{
  "d_model": 128,
  "n_kv_head": 2,
  "head_dim": 64,
  "vocab_size": 717,
  "norm_place": "pre",
  "norm_eps": 1e-05,
  "positions": "rope",
  "rope_base": 10000.0,
  "tie_embeddings": false,
  "init": "uniform",
  "init_std_o": 0.00652,
  "lr": 0.00824,
  "beta1": 0.95,
  "grad_clip": 1.0
}
Each number is 128 + 32 x the weight over its row's rms, rounded and kept within 0 to 255. Layers, rows and columns count from 0. Numbers have three digits each. The size before them is the row's rms in percent of the matrix's.

# down: layer 16 MLP down (transposed), 512x128, rms 0.364, rows 186-238, columns 0-127
# up: layer 16 MLP up, 512x128, rms 0.364, rows 187-238, columns 0-127
down186 106:113109124085158173132120120108136101144149105117118150128156076097124162095131109121169122112038141148123145169181110109109163122174109143162156138112118119138179132099156215147121126173172133177097159137154112136126111146115143131163137128145164155086055111143103131144117132166156043157086205135121098098069197099083183130164096170114107118133146135064092090071212147111122114138119
up187 100:106164121137180160089162155118176138106108089121108125065148116090099163102098151154094126157105122093120144111115088196138098139128114126140103160103137111137085138147134178206068158165135171119137151166112169135109075061117098183109167122147140102126182175130070161110139155081110115098132165050077201089081151128066162108102176169083104115074101137137121128106152145142156122135107
down187 096:089133146132076136161112115159094091216067176113127170191172188159206105123119121084163144105123176167105133161116133145092141182072136116144113110090143121126140088101209130163126114106122077129165112103105139171147126178166135115147106116170090173137117139144106088169170138135168106153139136141128093120148124131210061160133081139141115108137141147137109113132161162177078116194119
up188 098:134165104155178127141106123140145198125149079150073174117121088146136172061146159152106128054098166126136146064138151117154091113205139122113161146101100126176102077117136145080140158113166133120161158103087160097094136131109108052175162119127106114118141138176111180061165138147093152136103152082073166172064142131104159050101126111125140126112123099107102174134102160164110089142124
down188 091:104169151080156137132123178100109174127105113142149084140089141151066089128095101095138114159143080095142146150174030041107187167153125123162144131112181167126128159133097149176116080125066080174141102141132160142126072132106165105115156102129150147139124106142152117107092098119110111107140180157158119086211193122157152134127105120121114089123164106093167140127154065070148150162099
up189 099:084135125123151051111105106103078123128114122186120101104158131145104123105142099158061146119146126109162141063115059185104136115187186180113197183115134101162164096169122071083174125127107100111167188178116101190115150137104076145091126079106168102118172150093126131106098125108136168187143132116062091121149091170118145135122103091125154116104138138165181155163156140101146142119136
down189 105:159098165111144120090107074199084106088119175137080137125143120150114110081072137114116148101164161135117123132204089126156091163109151099194101091124124129122140158125125132142133083133108033171106117101137060134138163139147156109111191117180159175151027124129170092118144148129164130129106098112048123137092123129115133108136113100079141188102129104097115153089073074137117148149122
up190 094:117120174156114016150148124120143086143077087145108127087166145086119136132113097092137059106097104116151121130135109119188142128066114134120149204159135138143187118163112125127118126127121124141135181125154124103088153178163097088129135112178104188130128109108131082101104064130123080132159109135208123158140157056154104146134141124108132132228133141065129133140197178102149124128142
down190 093:124177165136146097187117058148166138134127118107131107145140127079147181125108138084137105174119078093101112139096138130134140178145209167075086095174110150165145113171123161096147093092097070140121132150154176128109088145123123132119145114107167136100157114141141102126087073165182071118080119132093110098155087145049061107129153137209106117204103183121093153139123158133115139130168
up191 111:086198124135152153162109188150159095137171122154163100142146136138095110133119163166144144119154148143165122085194116110103128078144132142103128076173125113096092153139129076192087064177178140132127091090164183119073091120161149098141090131097152110100144144131136134139176122097140189121093178162117104116126077113079135106108154165151080105124120232173087107131059095148114131104156
down191 102:170104095168097129112075119143100119072078161097150187094109143130101147165126103133076160130150160158089128182148132154190130127101113148122135110159136060092160129114179163140108154103123060133147226131119107123151098133107110139108161106152137101096142104050069092135162118148056145149131094139162161084132138103151179058124072151141140151123137145077086068126183157132109138151120
up192 106:115164096131160069124095161090187130134126186129152159150119136099111168158131125083113130178151067083092129164158145158137090133177169056147155132182096107158160145131142126080116223082109145131170131130102157095126131116145193112196168087112133111135162152089133141134096147092173132105092160159123148081126178124083136111156101125137171116082196159172156115091073170121131138096144
down192 099:128187138190145144162115114122130150127131086121090162154163117153141116123113106092143087115113128166091138130095149144167165099130166137182123139134108146144134042144113137068070080082206099140087144121134128141137103108141115091160164124065075109053111166185123122141102123144134132144157048079192121094162068155146152200138134075125117168118102096154089170118169117169136142105098
up193 091:109134166113071159118145131191175138161099087189132132065176144067066148109154135114109117108112116145121130122096181154126194134143130165113155143120148159173025081167109148124084157065156112071146156181093121094108157063120115168143142121145123139093130117116144128114153159120093095086115163171130122127087154100147162119054148093107081154142139165170094080155131108164084128139119
down193 091:201116149123131190139114086106140120192113120170130170122145074115149132123151095048059165102145069150105158123090128114105126143159073112143108135158072158125136121139147138123146135126151093162095112159122146132087153137128097209215150146091078141073089096090153163089117118091155130113097162122110072086151143123117094177081151122133183175073084115148142102086140169119122140146168
up194 098:113153167151126113054092183144162139115088145134131176076158145141124109155107150118097112111135163134136154098085126207108129103106138093115226145061135162083128129106213071136160165115168094150147127073140100134138112132105077139111127141179143103053179145136180133114136180178178117155181100141153115121171143103140153122150129153136120165097108150105133167140107151098053090139135
down194 092:144122064135159112188126092184063101131143201101160132156089141154112133147140111125162122148116104104102086120146138073111091162120105155083124106109129058160110121113121172056114069071085147144097128119125134104122120162183116110117120099116105163132085129125138052081123121093148195150133090143077108156159067205069097149133148144146071127175134109099136136099148114114184159099101
up195 100:091115188165127186114062149196127139078162074107169085070141069120138176138043129092083111051143110135132139120117111190136124087151102119097153142123121131119096131159103106139118127114153094114105153107080143118133122092128091161090130159136098121153137088146118105108159128116089123117167166147109159114089106084160146063118140084145143106121147119153087024162126164123200126144179
down195 098:150054169133118147144158128083132138169122182192148130131100171195134088084172114129135103120155074132148130159141084139120077157129188139160065064096121135132160088126126170120113125094130150125122088168124126161090110100133091141143102064107165132129089169134133109181140132138098113116134068145103115102129190170183152193104155089070140137062069148108104069148141132177115127135090
up196 107:168111127131193151105120137142147119136117161113102099123124124105136131196108140138097109078100082144131109121103130112110148140075141068098123147144176115127133151187126101152073201110090138114133095080108133098157095173182130169155157095120131190198182142112087107126037081141104129175115168158136121146146088066183091094127143102159087122103145130167160057091121104101142185082117
down196 101:143086092125219153161156203119176093103147070104141131120148131102124154128163118102060148135094099113174159114098062136083132110171113139095111179133139093127164146149120178098136152123170143133095179075057130129127124147105108137140082119144104142156077134100134174173168158173183158141139132114108158164051114059152143150107090073138110128146121128099189169083116150132151123162119
up197 087:129101090178143122169139112074107127105164130100091097077171124129172147099093129167065058116157183177116131092154107117133112106119129155103170114134143149120118113109140099110104125088236128116139109156121062146128125139086134077119168084139158105103096168102186171107185158092095142121108092106165147133171158164184180069126085151159119119169089096182166115118115128101123117104185
down197 095:131132084108170169121158091127176171105152167140151126083115114170154122193164092084184098175153130101106043144119119136102102167113109099076123134165091123058085154152143135146161090115108155079193131147179171130126094103086134103090066152148107169086143095161149117113106112146098141073118143131170145141106109160125084197116065141130135145168119148133137108078202130111137097101161
up198 103:107108133112141193174130139122111121104157138071095092158120090065139150165124146096191141133113118170109127141166121070136080155173120138114135146195080133120128172129120174108151100164104108090134164092159108149158113127059158200143110103090124149217106118076139171116136149169169093117188112142094179123186167134130091099140142188135099187189160141099163117088089148114119130117139
down198 099:116121114203142116139171103090130117130084187130170101081112160195151117111096136166117133139131115172123156134100131167106133138177192119123123122085124167129045040118150131130149151122153161122119154135133135104137179159164191106165150145203133141148149103138129105162126135146125158142091171091129180080141135089105092123109123137137099182106148165129115065139052171091102199060112
up199 100:109121170119155165090135153078112124146192128157142124138106137134107095174150076144137110095177130193097142098146137109109122132173146077128041109137133103127103150143129194082158137125094098140156185166121098209087105129128186150081087073137132145127159147117175100146095103155169199179145155105139109141088106140183099118140132138107136094111115130104185182148186076126078102168163
down199 100:170163147137114154120106102139055079098058072069102139093112113131123123137133089158122112198156125143144130130141094148187164121140111130155144140091145077116145041164162169150128151070121100060097098123099125084123091129108173088134091141095182116152121157128097125155174121129089126168113167104124157136107091114095093144156141135187174143090206091153079123048129161135129144114145
up200 084:088091143140127143113122140154038172153146112117166142106137095122127108180140075103126106166166143163078147151114099135085129080080161175100169127095140125115170113081144078098095149116086122103118144100112137136162090062118171079163165129084106112180118113142068120100161189144233104120181099128108119111101167138172104142121104171134131122173174143123073145082153135181149087139138
down200 092:088184160135150128143165202139143150120137158120122143113111161180081078074140137070182144146125107148150124170079154110115058192081131107103097117126110109100143116084173130140120143068190119210098143068134069135121160142111101122114129112097095145195136142101141098178118132142121123198140114131145095186093128099157141114149145103129085137113151163074137165165134167145145155133206
up201 097:132119133124145111087094129152081185180091063062114161149135095117105077120128152096141097095086112097105090129180067129153108112171115164133073088123082127152140107103161092126141145161049137106105167090128153118109114078154056148062116143155089154065132177175133166131088156202140123134147169161143130150114100127144144120121156145090146119156167164072095111133130119132097081065152
down201 094:121070151072123147108137129094147110119163156130130080060164147131169075155161107122101103134123173075166120071103137146175045189142135147093193103127126105144143152103156116146113121077085118190151122158126127161135079165082114142117117141115178146083119191110091123133100092137130141118197141091115098173085163098109164118145115179154064085163114163171088129163118160137144186155112
up202 104:129148103125115136131113180162183085062150177112070139103101101089105100132154048125143187126154130171098110151150112111151195139106125092124151138106132132092128155090163074126160091099126126122113092167134146108112084097178150151139124176160155100118150130117130137076129086057101089093165153147187112100127129143187073173104073169100111112121180191140058150096087163116166118151142
down202 098:109127168156079141159144128130136143136100119111115115134171099138113153152091149142139110088113144112170165100102079063126088089105088112137182148157015120092140085116089090152137105079163141148148147146174134138135120117107077064096093120138135202184191153169101094154087202107145111064153150138132100134087185102131118091140115159166113133142128183081134099070100134163109153128135
up203 109:129229144134168128094163112130120128103169144069098137091121108165205137142108163173172108109111154200136132068054112092124126123122174125164126133118139178090183116107101121144123128133119125058132192151114107102154148109147096177114135155157117094142112127135115143162187092123134116167140115142100133113031101141169113075134097115057189109174146126143114129100097150131144080160158
down203 098:099115101171121175056071123106145108114140176124131118133106161097103072132125143120099106116141088130122152161135148133134138134164144125088087130079088073088123141107132140078188137078105177114157126078125097132186144099144103120108138159145085160166190111115147123079051142119123117143196090177142084118201087171096123132188121134135088099084214092137124160167101175123141148092142
up204 105:156135109095161093146098150136095065118156150161122117096110141113114113074114141212086129134126102026088086148172119192162107073130144171136100151130148107112159117133124116110128134157182184113112118115160120131049109182144104124159109122135140154094105071085138148193113132094197124120091172169128130130056155075116199133162129110127128123141157138163097136074176132120113124167154
down204 106:142121092051102132132168110135174170178104141093098138179124046095088092157146107116086099087161119150159156160101196168111138128084123138143161141147072138121130135178124119137119123094122144109148175114115086121118208122101155153106133101172164131114144175097118115079131091129105050179159158102216144139089108105142115149103089140181092175128205144110143158140110103141094141158122
up205 095:123141160094123112105122146155086151085131096126112162102086152189127128204085110178114122133134123135105064151170138098178073030147145145173124164149156179099151114061178066064118123086180115108142105134118158178142165169135110126151123159135099142151150131158103157109108148195143129150112146127177109193151116121175150122134092150122143094158058084129157091143078156118092142108124
down205 095:137128088183101101105105143145164163160069137142111112135120132104151110104049129110145121116141105126110161054146097090097113112148149081102135135056151153135140155094094111167169124119169192209069172107152093070118096163090136108133091105102103144138137112187129134189149100187191115126115132121139180127115184119149149070089176122186125170149152163119157127162187127092140150143144
up206 098:115112135146181148093118124123136132096152164112177099055134110095075100145100126184125107145145111105166149151159109160108074137096091073067204132097135106085136117075117157126137156132111134131175125142183169153081157140158117124081156165129126105084099081141129143211136071139121078110175153138141097195109136112148174151225134152157144128159135087114100130095171069123123153164114
down206 099:113063106174122167134113176128130126139077191116091073125146143085130079107096135123071078070114148136152103181159150138107128179133125122139190144095102125106179121146070133152108053152152157138180113149083104118129078150104156115044182103113105146076127143103117117093120113085147120182160146133113110127123135148111104148148117138160147146127164135102101190063148042121078175139139
up207 095:075154135168092110146142189087125122183199125094157156094092165154172089173095110146156123099174131079107164107101084098117157120083045109109125127115112100095116125159173131149130146102152105134094122119138116143192178140136081179090054099188139158079135128171125135127159101107099100136109135174094127123120144100098139114108161082159143143144151087073146143164084123132037105117170
down207 095:071133081098144187110095043147112058070032150149115130099128133102127137100182085134097074091139169167169122114133147132150115110146179135121092136139132115162108135123191206102120137162147136115114111106121139156113118142093197086118086143114071172156144141136156120195098143072128112134115114101196142103097134154165125166150131105140113154152102122136144136157146155188125167102065
up208 109:149084095188097180131133149082139143101143159171117145131110109071089132093150050157155138173121107105133136154173102141115084150154166140108111133114080179142105168184134129112190134137097143080089179162072161149101174141136171101116080117083122146147096107144152081120143146105095096161148115153064081175107081136088082191151163213153132148156116088110133137147169092137132145150151
down208 112:109113135095089200130109104092074097094133119102083124138153165151126138132180059120104150108106135176109117094112101215108083131152169076146143192112137111130087144148138124127078115124170100120121107130069081158134127155167131095166056130079104060115101067198133062128105132070132127097165133173140147142141122103111109184134140133119070129147127135171121121108177112180097141171111
up209 098:125168162105161146142143127097109109111134155144122148131247136109102150113095124145107134118112102122151097163120116120097082114105133101122129089121183117112167090139117145105178153085179148193169164131130135080142138134138120106102097214183146026159135172225186186098124118114151155108145100138109144108161145145087117159117095146095075158169176130126097107116170131144089149161119
down209 101:146134146160124109056141110098172141151143065098107143159098154159055089097145172090091120090185105165190193175155121144133181125065219159121106101163109091132135165121122128140105121152102110129139164143168114151117106132137128112127159161166159178124154147107154142100122084137159105121137123157116176138076106115156113089143171143149136204084176069131081144104198109083133158137139
up210 097:189128155136147112107121102130160138157136140083164194109171171064086133144143089087152138146121114162171141102083131084056132105172085088190122158107114058134132143130178118143129083101117086131098169092099123140063129138130106158081161160189110124145129101143198150159081099132150076096172167156100115106115183106132104143141146199093169102135126089137136101133069134121120139167172
down210 111:139167132119162136161154117164111164165153089154113150168068111126164107155181133140095109121159112143171100122120129112129075171121117132086170187140122069154167128146135063116081133117078124109178204144172129165143109140065174134161162125109127078152050143091170140148128085109148127130065141188123088126116151100161207178148158170151086159161116093116080121168151169151135125142107
up211 100:107176116094086153114151180126112093103138134102159170109103105153119212213137143136093120068107196105138183110101151104128121141086081090072140091134082167097116149067172102084105136214155129100113122094139154156129167149151113055146089168125144113089148112128179149187100139122090126104140115150142180165081094122202123166137142118111147111134180137144087150116136135120142135108119
down211 096:090109062123131151119179103126135165162083141175124135152127136172126058101164076130083158181139126124094137121174149129142189166167131112139101195105116144157113130151067105139120087115153148153092155127192171056158089086095158179156132124162126155119168085130037137022108140132127130134129074102168124111130099135094160136121093093139092138113126087145126153127163170110151128144161
up212 094:120132125069168190082151153119123143120132119160162079115060096119107141094162119137127154145122089154135126157089145132109130142080132107082161135124107122129175111101155122112168158129078094116158081168136120140128146119169184030162082124177173121131143145141144132092114104166038200063184095097085175124173119108116145174175094106155188154100091127151111118143122132133167134132068
down212 096:132158119094198108098097132140144128204173121202171100120178177106159150108112152082083165160155095107154140103175133148166129145156119150155139080110088107062158141139070129109144130130100109123143137127093070159159067130166158086114155148145152089069133135124076093125184194100129149124041095168106136132075138187087145135130138123120080136101115119191113117115139107089137105105142
up213 104:186152113143120091112142156132077152143113127189136104142121100112148144127099110107139140207130104144157177135102091159198206120120131090091156146151108159102119127146132104168132175075152168097203113123151079156078135165130110176114122098109123151194129151102191132118130114137151135143222087110077111150071107142136149158112122097139123136189131099134113136077110155039098077138151
down213 104:170088120130143055146196139126155112180161105201155139131157114204089174127116071126135097059157102140132106170107111129158121117162121107076089143096082102149112153115176115193199203147123118089122148089140192136135131126177113135101148129135105148121114130114215133114074115100143167103162070145132167155132132114121113104115119151166117097129100068125127119138104161074113094159156
up214 087:108129121136119126068103157118149097118152140142130099116116096107132086126120146166099154166173181115071174106155125153182090129112107124092111153091130188131119158090144159138094144103104075126142113156155109161111199144168114126186167201068068087177147166082124175061141099139129187099080092138111112154123111181126074089123141088139139092137069151159144146182147117179096130108180
down214 098:162105143122192149130185127139142126109083108114110101139093121106179167131148097106127086165104151125104126182150152122146106099141163120211133132080111175142098102091190172141188166182194047190155177118067097149095106099195165112127109158133146129126114126105135127120113114060087136114125122080103115194126121117132111042101179126150159126133130151114075106099156127127129136163118
up215 085:112143074133175142115094141196147095187112145128124118151146103185140078080081099091102136117107133139138124145093103133094117044162110151130054120094162127143172144069115148144078116100153119153087168132167193088109111182122122143112090160120129091191135138157121126105129098126141119125222088204095102148158130127115117099187184120108158154176087081121144107136085146090095132126137
down215 087:136142132140152135120140091125112134133175192090155113121145153168090108094098151077179125136117186161200097128141115105136125124123187098113103146084171122216128157127138082137069071117112106051172130119135021118144134128109174143142121146125083158087109171123173122127162101148110129106120109112131160189093067076130069119112126108110152118152127150162099117062104138169169084156121
up216 101:107163086145172136139122175159118129044090116117137162109109150161117156131067126096133141120122147151130110148165138088142064066083146107107120129182136113145150167107161127123209122147106091091133134152147092112107098068051178210125116196155175098150109064089166152167059156119117096175115138153075124081147132156140191151120097175125131114114111096132113092125145124144108123157117
down216 107:174119156080109127134098061130083139141152180117114143134161105144116112079123098066155146185158171128086193060109131128170085143171145119117153138079110118183112107085114152107188135125138113139133162148068130111107222135116101175131116215139144120137139115129175159157070151146055087131134110112097123120097164121108126108130157174097136122130111082077153138062168103153135120157091
up217 108:072063218151169106129071096109110108108129151172096148134128090126112111139061147134098093153091151125156112151138212181139143161126127142140134121184113131122090160184155142126140135166154083159205135165125073110102152089154120108163152116098114122113132112135206104135090132123111087138110103137155127100205130138182084149123121112118130164142107154154115068105100219080146110140135
down217 104:125146121146152113149118099151111165096074113096164121128132171053106139116129043129152196145156153154116187108115124104206119122158138149096143134117177124131168109151154190178078135098117126139147131126093178064117110083121140173170159160189126130114142090131061121136117137118124092171094097128151160141128145139114157095049147212090161147159087172171166089144100127149141133095169
up218 110:114083148138151101122131102116132107143147136158173111097102164180094191105063114138163135123122133096119125125149152176166088117083137188109173151168107171137186054101164165156145110113103122117119113088068079126103116164119095125184108156097164203124158149119141137121144212077073111170105137210120138129111140137149070152150113154133139106116194120182135154097089120098066140121122
down218 106:178115187143164145092135080101108099106154146162131124111116144137151149120183130151117175162107126139101151136102114128158094128138202202123100150162136127128185142091101142099107112129136102149113125129127082079137065073133101148167087176117193182128177173117158129102083123112084134102125085138068038133097137146122160167171128134065139115188144164162085163158106136063128183142110
up219 097:127135104117139143093202147098140157116148094143118116139096056111079135180063134124115134124154125174093137189166142170153166110086141144150098130163177110157159091123074089145085121166120096125054108131164118135109186143115173110082128151136115163188160166063134146081147106144113111043150069126126125151182100146131108144125198140140118112098089180109123112114146064159081154112135
down219 095:118096135154132098146172166096119087105129110112189133121125134159098133136189101119118089076117138221165176141154074180101147107122130181086118136156149111110152166086097139120151101122071171118130122199096159115125134124159127092195179177115135154073095148166166084093127135150176154133098089158168116120177188101126129156146143154206139103102179155128145130114157199106141159108135
up220 113:197129093157135144087151163189120098149150106113172130137104134101034079063154114158149142105114078095097107091108105129154101090119115103059123118133142102153132095099206146205116150172094134131121121131165149140090119176081148120147144189083124125092154105078094111115139096134144196100133142128138123115098156144150128090123118120123202097121139076178111095056163137161131121084152
down220 106:115149163089165134187170142110081090139037122178134152147119117148164117163165075049120141134157186107105138100103156072115114152106101125122118102166155101166085150174127193143101145102061078111127144144188099130097136172117111155134202128122122136117177101090157144116066087100124135127151144093186090113127080153160135101146161100137103127152180113087142123150158084144070119095134
up221 094:147152117179141147172113100044141111099087104112174109107148166126133117091117133162078102123101095116142114108168089119136126084182179110102209083170139104147121088182182203168093136130116127187109141141105114128104130141198137099151118084170125087115098130202107192090109124139110116154120112168148176173116122145137152144154116161128123128156146077074127092104088198149152114172105
down221 101:129132181121162137128181149147124081154125097168134107095118124152154081103176064113124138121137140157065129108156118084083110077137189129184154077176138125131149161153190131171154198126173122162184096164185131128109120133102133157160132054174132131133125128135182140081096111120115137138096145127119146138092113111145130078132175143172132127041169150131121113098179134171118117150032
up222 111:110061130140126138115156138097037105117133092153132104125160111167125081097119153187154147162129134142156190193068117174176114117120095138084128122160104142170141167111145142109150139165133098144201130133119072120140145103105174170176143126151166155127133175105168214112180152145070107109149091113171126189113161122166166092158125140116116105103104140168072124101057128137109150140180
down222 092:114130143122152196161104118134145172123127083127182168061101143104136199154132107071099098170177118122149124070152144058098218100163112107202106142167194093131116141094088100139111111145104136126099123088146144095134140128168126124097163147147169139132160075114169097142092115064145128171139110194103142084118066099105120138113147132148071141105152101133169111159145154158109190133126
up223 093:097204105139125113124151215144176147147127116106128066121114095118124138128151077130152057105092165157088182165146157152103091127139094144167132114202138123130175131171058113132084119120132114139189144163077136123132133096138156083099101106119109110107141161055104187147110070178112163147101125115104153180111087094124192150102096156124147141148185083118165164132161144138126090114169
down223 101:168146216149125100147147197096161125166132145170109100074083108115123099126114113173086162155195130145187118154116147177113173126122106092174109147134126114113092153109144128096095089155120096152081159148109155212125128095146121056095116106108174125083177164097058112115103122134105139177111121145132146083138170135068121113167125151130136138106143138082130117194134100177085168067115
up224 101:148098149166085121142116119149157160164117103112113168161088119122097131164096137119100146159108119162121101119142190097087135078142158131133091139073133093115177173075221066134115173179089091112138116181080170126170097075100094123197125190147152080106130152153168213119130083109134048100084134125142142147121133138117136116124144095110165114200126112092114112113111172123139098105124
down224 105:140095149157079126175147123153134144089148118131086123118207136127091100099046127124202124116172140153171079143120115119094194075124115147127085224108186113189102095102144074138155135117118119172092089121123110130147103145137116050158174090147143168161105132210115142129128110173169058152150091143107131167134093152087104145115174136142160145121123129141145162161133137141149095132107
up225 101:145099131149148167139152085072075147128124100162149118203115131173186172095149102197071108167106133147135076143121119067077124087149160138182083125164106109114111130119174135158139151133180087124126085156117082154134096169110100163090130145150145123090140169108115100082051171143135155143082126100037143094137102100107119133097142178165095179150120109191108123124101130103156129171133
down225 102:134130147130066140143114137104112096106125188126110081085124119052086101114135098153166144146105136092128117164142181151167161123142075121119131157170150147123102164186136114136151082160143121129158121113075113142065127111200168074145155130128176133090177100151183099083095195123185140110142140093104108114083139089128098047098148078130122098152145110127083074143185134188115173160159
up226 102:148145155109115075122163082124165182153196123192187101119189103100089113153142194117177135116143131146130113137106181103135174164148116133129175091121127076130117063161174096100148125115150117098124147115134168114083197131105093120173079094125113070123172179105136134122143142111073135132181112176160129151153150114141141118121104200115078095105133146172080150103053153129159174151121
down226 090:083156087171166192151090096092141093136135137078115149177142117189152125135097084067082153109165106138139125117160174080110160124117103110149138184129072142173099193096111187098111144084173119116160143195152117137163131117162100187153166139164139143131083052114162124111146178108078080145119102134141158146080131120156160180089097115158121094120178113131155152176123090108122093145149
up227 109:113111172185141114128124169075154115115145131145134175093109155152112139150188136163106097191165121079120089093136165130163101123135141150199089153130159164151103098115131098144140155119155130187153090074115076108132108091126153089090139174113090117172138134110177112048196108093165057154091134109123154172105162166141203099119132163136069155099096145125154115077130140136122157066162
down227 105:102121131168061170137088138146173150172092121128121201135057116119072131149137127123112172165104162113081145094132131159153148207121132125175106106120130077113135079064108164167114106130111117126144145104151151066142094173162113091104157142187150098159152068105156152118151116158143114128090102114084161183104125182147155103200148057096124076171108148121140165094119089160129105090140
up228 112:161173087132139117108102152139172156178188054090167105107116152069134120214142115114147101106115066129119123145140136094095134153153121140115105140111152095111092146178115132157170115151135133123090051118123140089107114104147163192110151075167105131138157145193120094082127095070142080181094154120111137153156115016101142093145140132104141088129170170132145062145109136126145087141105
down228 114:146133094160126102099133140102166174135105136142140096144121162125160113114212118130148192122114168106141118150098059127123099065115128108150121094134143076132130142164090155126150131173134097098139073096115084115148149143122113159118103185177167183116151185103075150133183144131109103160103120102159121168129166118144145040163127133137089168079175172077103089121114147233122157185165
up229 117:102168146109132098125095157203216123160099154187146101145138104103110179135146122090087173082140079126124110107174119109129101154113115135135144121117137149164124106131073167168149162125122146096142173130091168046118101118106132167143112188134134109126122073115110124163123036147172127153118121160143161135100165128098156143104115116131183075175163144156090177162213160102070090161133
down229 109:109087148109128164147169110113121097083116109148149126138074085125110096088160173098116144135127102122108129110097189140104206127125115167138139092135164123116147170114127128072148156104150170115223123098097148158184071102119150226096157119151097096112121143090156114127115092149151158090179156054088159129081144130157153123112102094151124089146084104160141134075077156050161092124160
up230 093:193152134127105067117081087129092155113071133077141072070149126124164099119117150111119134120124126135072136089125131067102151114117168072187144094102108146114124119172169247151108114157129173095176150114177152119132174102157127144127108100168120120155173121129087169085131079092112136083180124116155163058088169121183078178130138151126154114101143177126141152133145149150118130120115
down230 104:122114157090065114128090136200120162157137129133094180115161133127124086118113151154168117151160115120136185095093106076100121102137076117172088085165109161145090104125108176116163069170159115133116124106105047115099162096159083107097157125185133182161156165104111133102094171091076151152166144135137112089137189119151095133067118094174123160095171145123159109173152052135126120080162
up231 110:107199125088084102156145083141120080079144045130152102145147128124100101116215161177199145098125150098098180120114139122125132156136075112126137087106168157157156109134097141172131120114128114118155154066161123124092142123071092091177124117126160162127129103105144193131096081095124182101146209137150156104150146085125137143130128129151201066103125073149141126173149118132116190158143
down231 098:175139154197168127139096113146126064131107123062107188163127094132179188198093138159101108136124132180161118151138102111057114130156118137140139078105145090096103122102125127082151099118203174173137100106163124153109165130131183082121172068141078131109095167206099091118150158144142104139086120124124105102120100152125129136070067126130117123118113164168063134116163182099127131147104
up232 100:098184171152132126102122210136104148101088159093077116092137127100128072084116100121105164141123156183054105099071122107111148146133131130119159114155146122151166078126147125152178186128135094120128074167159153118102109130082152103142112084117174119124097075110114133197087128167171201125147118150156092158086130157155146149137151106110140131121131198216106099141123122077075068099128
down232 105:085166109091164101116117166121216119106178133140150160142095143100134140150136119079113122090107126109119126150121081094121120145130156134087129122154109105187113150165165151103121077118147115098089110117098127146137090222092123112144104117115187128113091114150159139153111053123094107153143092113204168189053181188117145158020086137121131107106139122128112153132109126174157105180098
up233 085:174125107178135094077104073149083129078171091141099134043130168104174094124139144135154130109080161072126136086136133083164116120109110173164127156121149143093124129178118113205114099118093153143151143195157133137111149131134077069181112143096136109172158103133090110175145158072152116144180126146139129137130090130069122119155184114144134151193134058060142132139150095111129104176175
down233 091:123125147195128113097081111126060155139167139099089149138076170131084161093137137099121122136112135128173118197106127140148169109097134124142142113092169126135189097134107131104111108110113115130157102098153124142067087082170144112148151153102152124050121157154097170186184102159197094180133135191140178098112144151107158122102139122105107081156137080099124090185084052139105100061092
up234 090:168063163085145132085113126125111143172084112130148131120130098138137092119124115159056098183107083145163094081147215140135139127146112118128148154153131117112166111159144100110121126136082158200113125143093113167124165164120187154112115060101094137163153145155068113106103170076163142107162129151088104163153110104130183138170112146081096135129185172164122175155193203152150148070114
down234 099:177130130172153141112129098128128176131152123099152119090158131128168136167134150163147134158124119127148101117104111103076141129128143132099116117129074075136125071209127134152177155108143085110100069167145130089116119117117119089129099181155100136128087109085117195110128108122123166077126195135137160088111072094127071208017130108118137062110172088108091179151066089124164143132125
up235 088:141117144146062089112118080141187111111133156106176164113134153111094154083103153136117163138118116167146112103164126118123133154104123181137098154084099205166146141100118079137113096122148122094115129129089168122120176106095123146131172149173137150107113097139198113155101164140124125135146126124182156078108199085107207109097056130120122144080149122201072072172099178169149082143065
down235 089:087140104112131109152132093089139124122110134174144070117135097104116126114132117081133141059126120139090122176141162133162146112089101092173162124185103122110049074124118129116197141146081143119119129138081153169138151137120100062091086158164188148141089138179181162143185156146131165086095154135128194197058107136165139157092101136107074117136081099119088102089139156136189104138159
up236 102:094095059145123138101190200149129164105115137144175141144107089150184145166094177131085099097107165175100155118127152149119126097096130020175121087110161144188102091154128121142110166123151125114156199104132098106096158122155157132151097096170168092105109085136176117167116111181100129184163125153163162076149109136125145142161109102151086137128129138220144129162133142182119146121116
down236 098:130141137187143139099133069135164098066143122130164118124135092148130123174145132077152135217180144169154132113176186115179202113123181147117119103136117087145140112126167166130144181078135112083123170104118063081112089199166090085142133102133095114121137102167217156166123147140175168112119092111136180112140092123151151136139112081080105092134106096137092124125108136095143103097077
up237 114:173120170138152089175112131153148173097139084079123143100118154116133163165155119164121097087109111126194088150075117089098049121172110148114139155119078168113158130158148189140153125107108134111169186106171129102106159100175067066100100105177161102136089103077153151132082110162114118106144125165070140118132161099169137093124158192146086130122118168155197105153104118133141179190107
down237 111:125120138127085188157183140169081156093050154095128118122129140114121103104138084121073134166084186088103144127132121144113126115054129158102149186148144111176110140118146136092146168113164099144112080135136140105129144164035175091112156123067110157153106142108147138124149157125188108167080103061126132147116150096186129197162146124107150067196144148085087138147148104075157139128123
up238 089:159126126109171103171171176120131161111170179105117100105132182088099110158112104098070108138101088142091109104137169099124065126163118119184118075067137151131148146100142197114093139116159138156182163111171126083159190123099065127154054143156119140147136065103118144114133155080055112080137186118065163122120146106165157118169167120127149131078107129130089168118148181118105137146132
down238 089:137141154114104170082190077165125123104140208104071147193179160119151177154171148131145143157166147165130149122062138105126119176189154106149172110151155135146101183114181117133087152128132107141163123150126112102121179049150116083087103123095087101126145142146120104102080105090100137100127148180133107092119161154090118132171127108103048073115119125121105091159146091062140168128092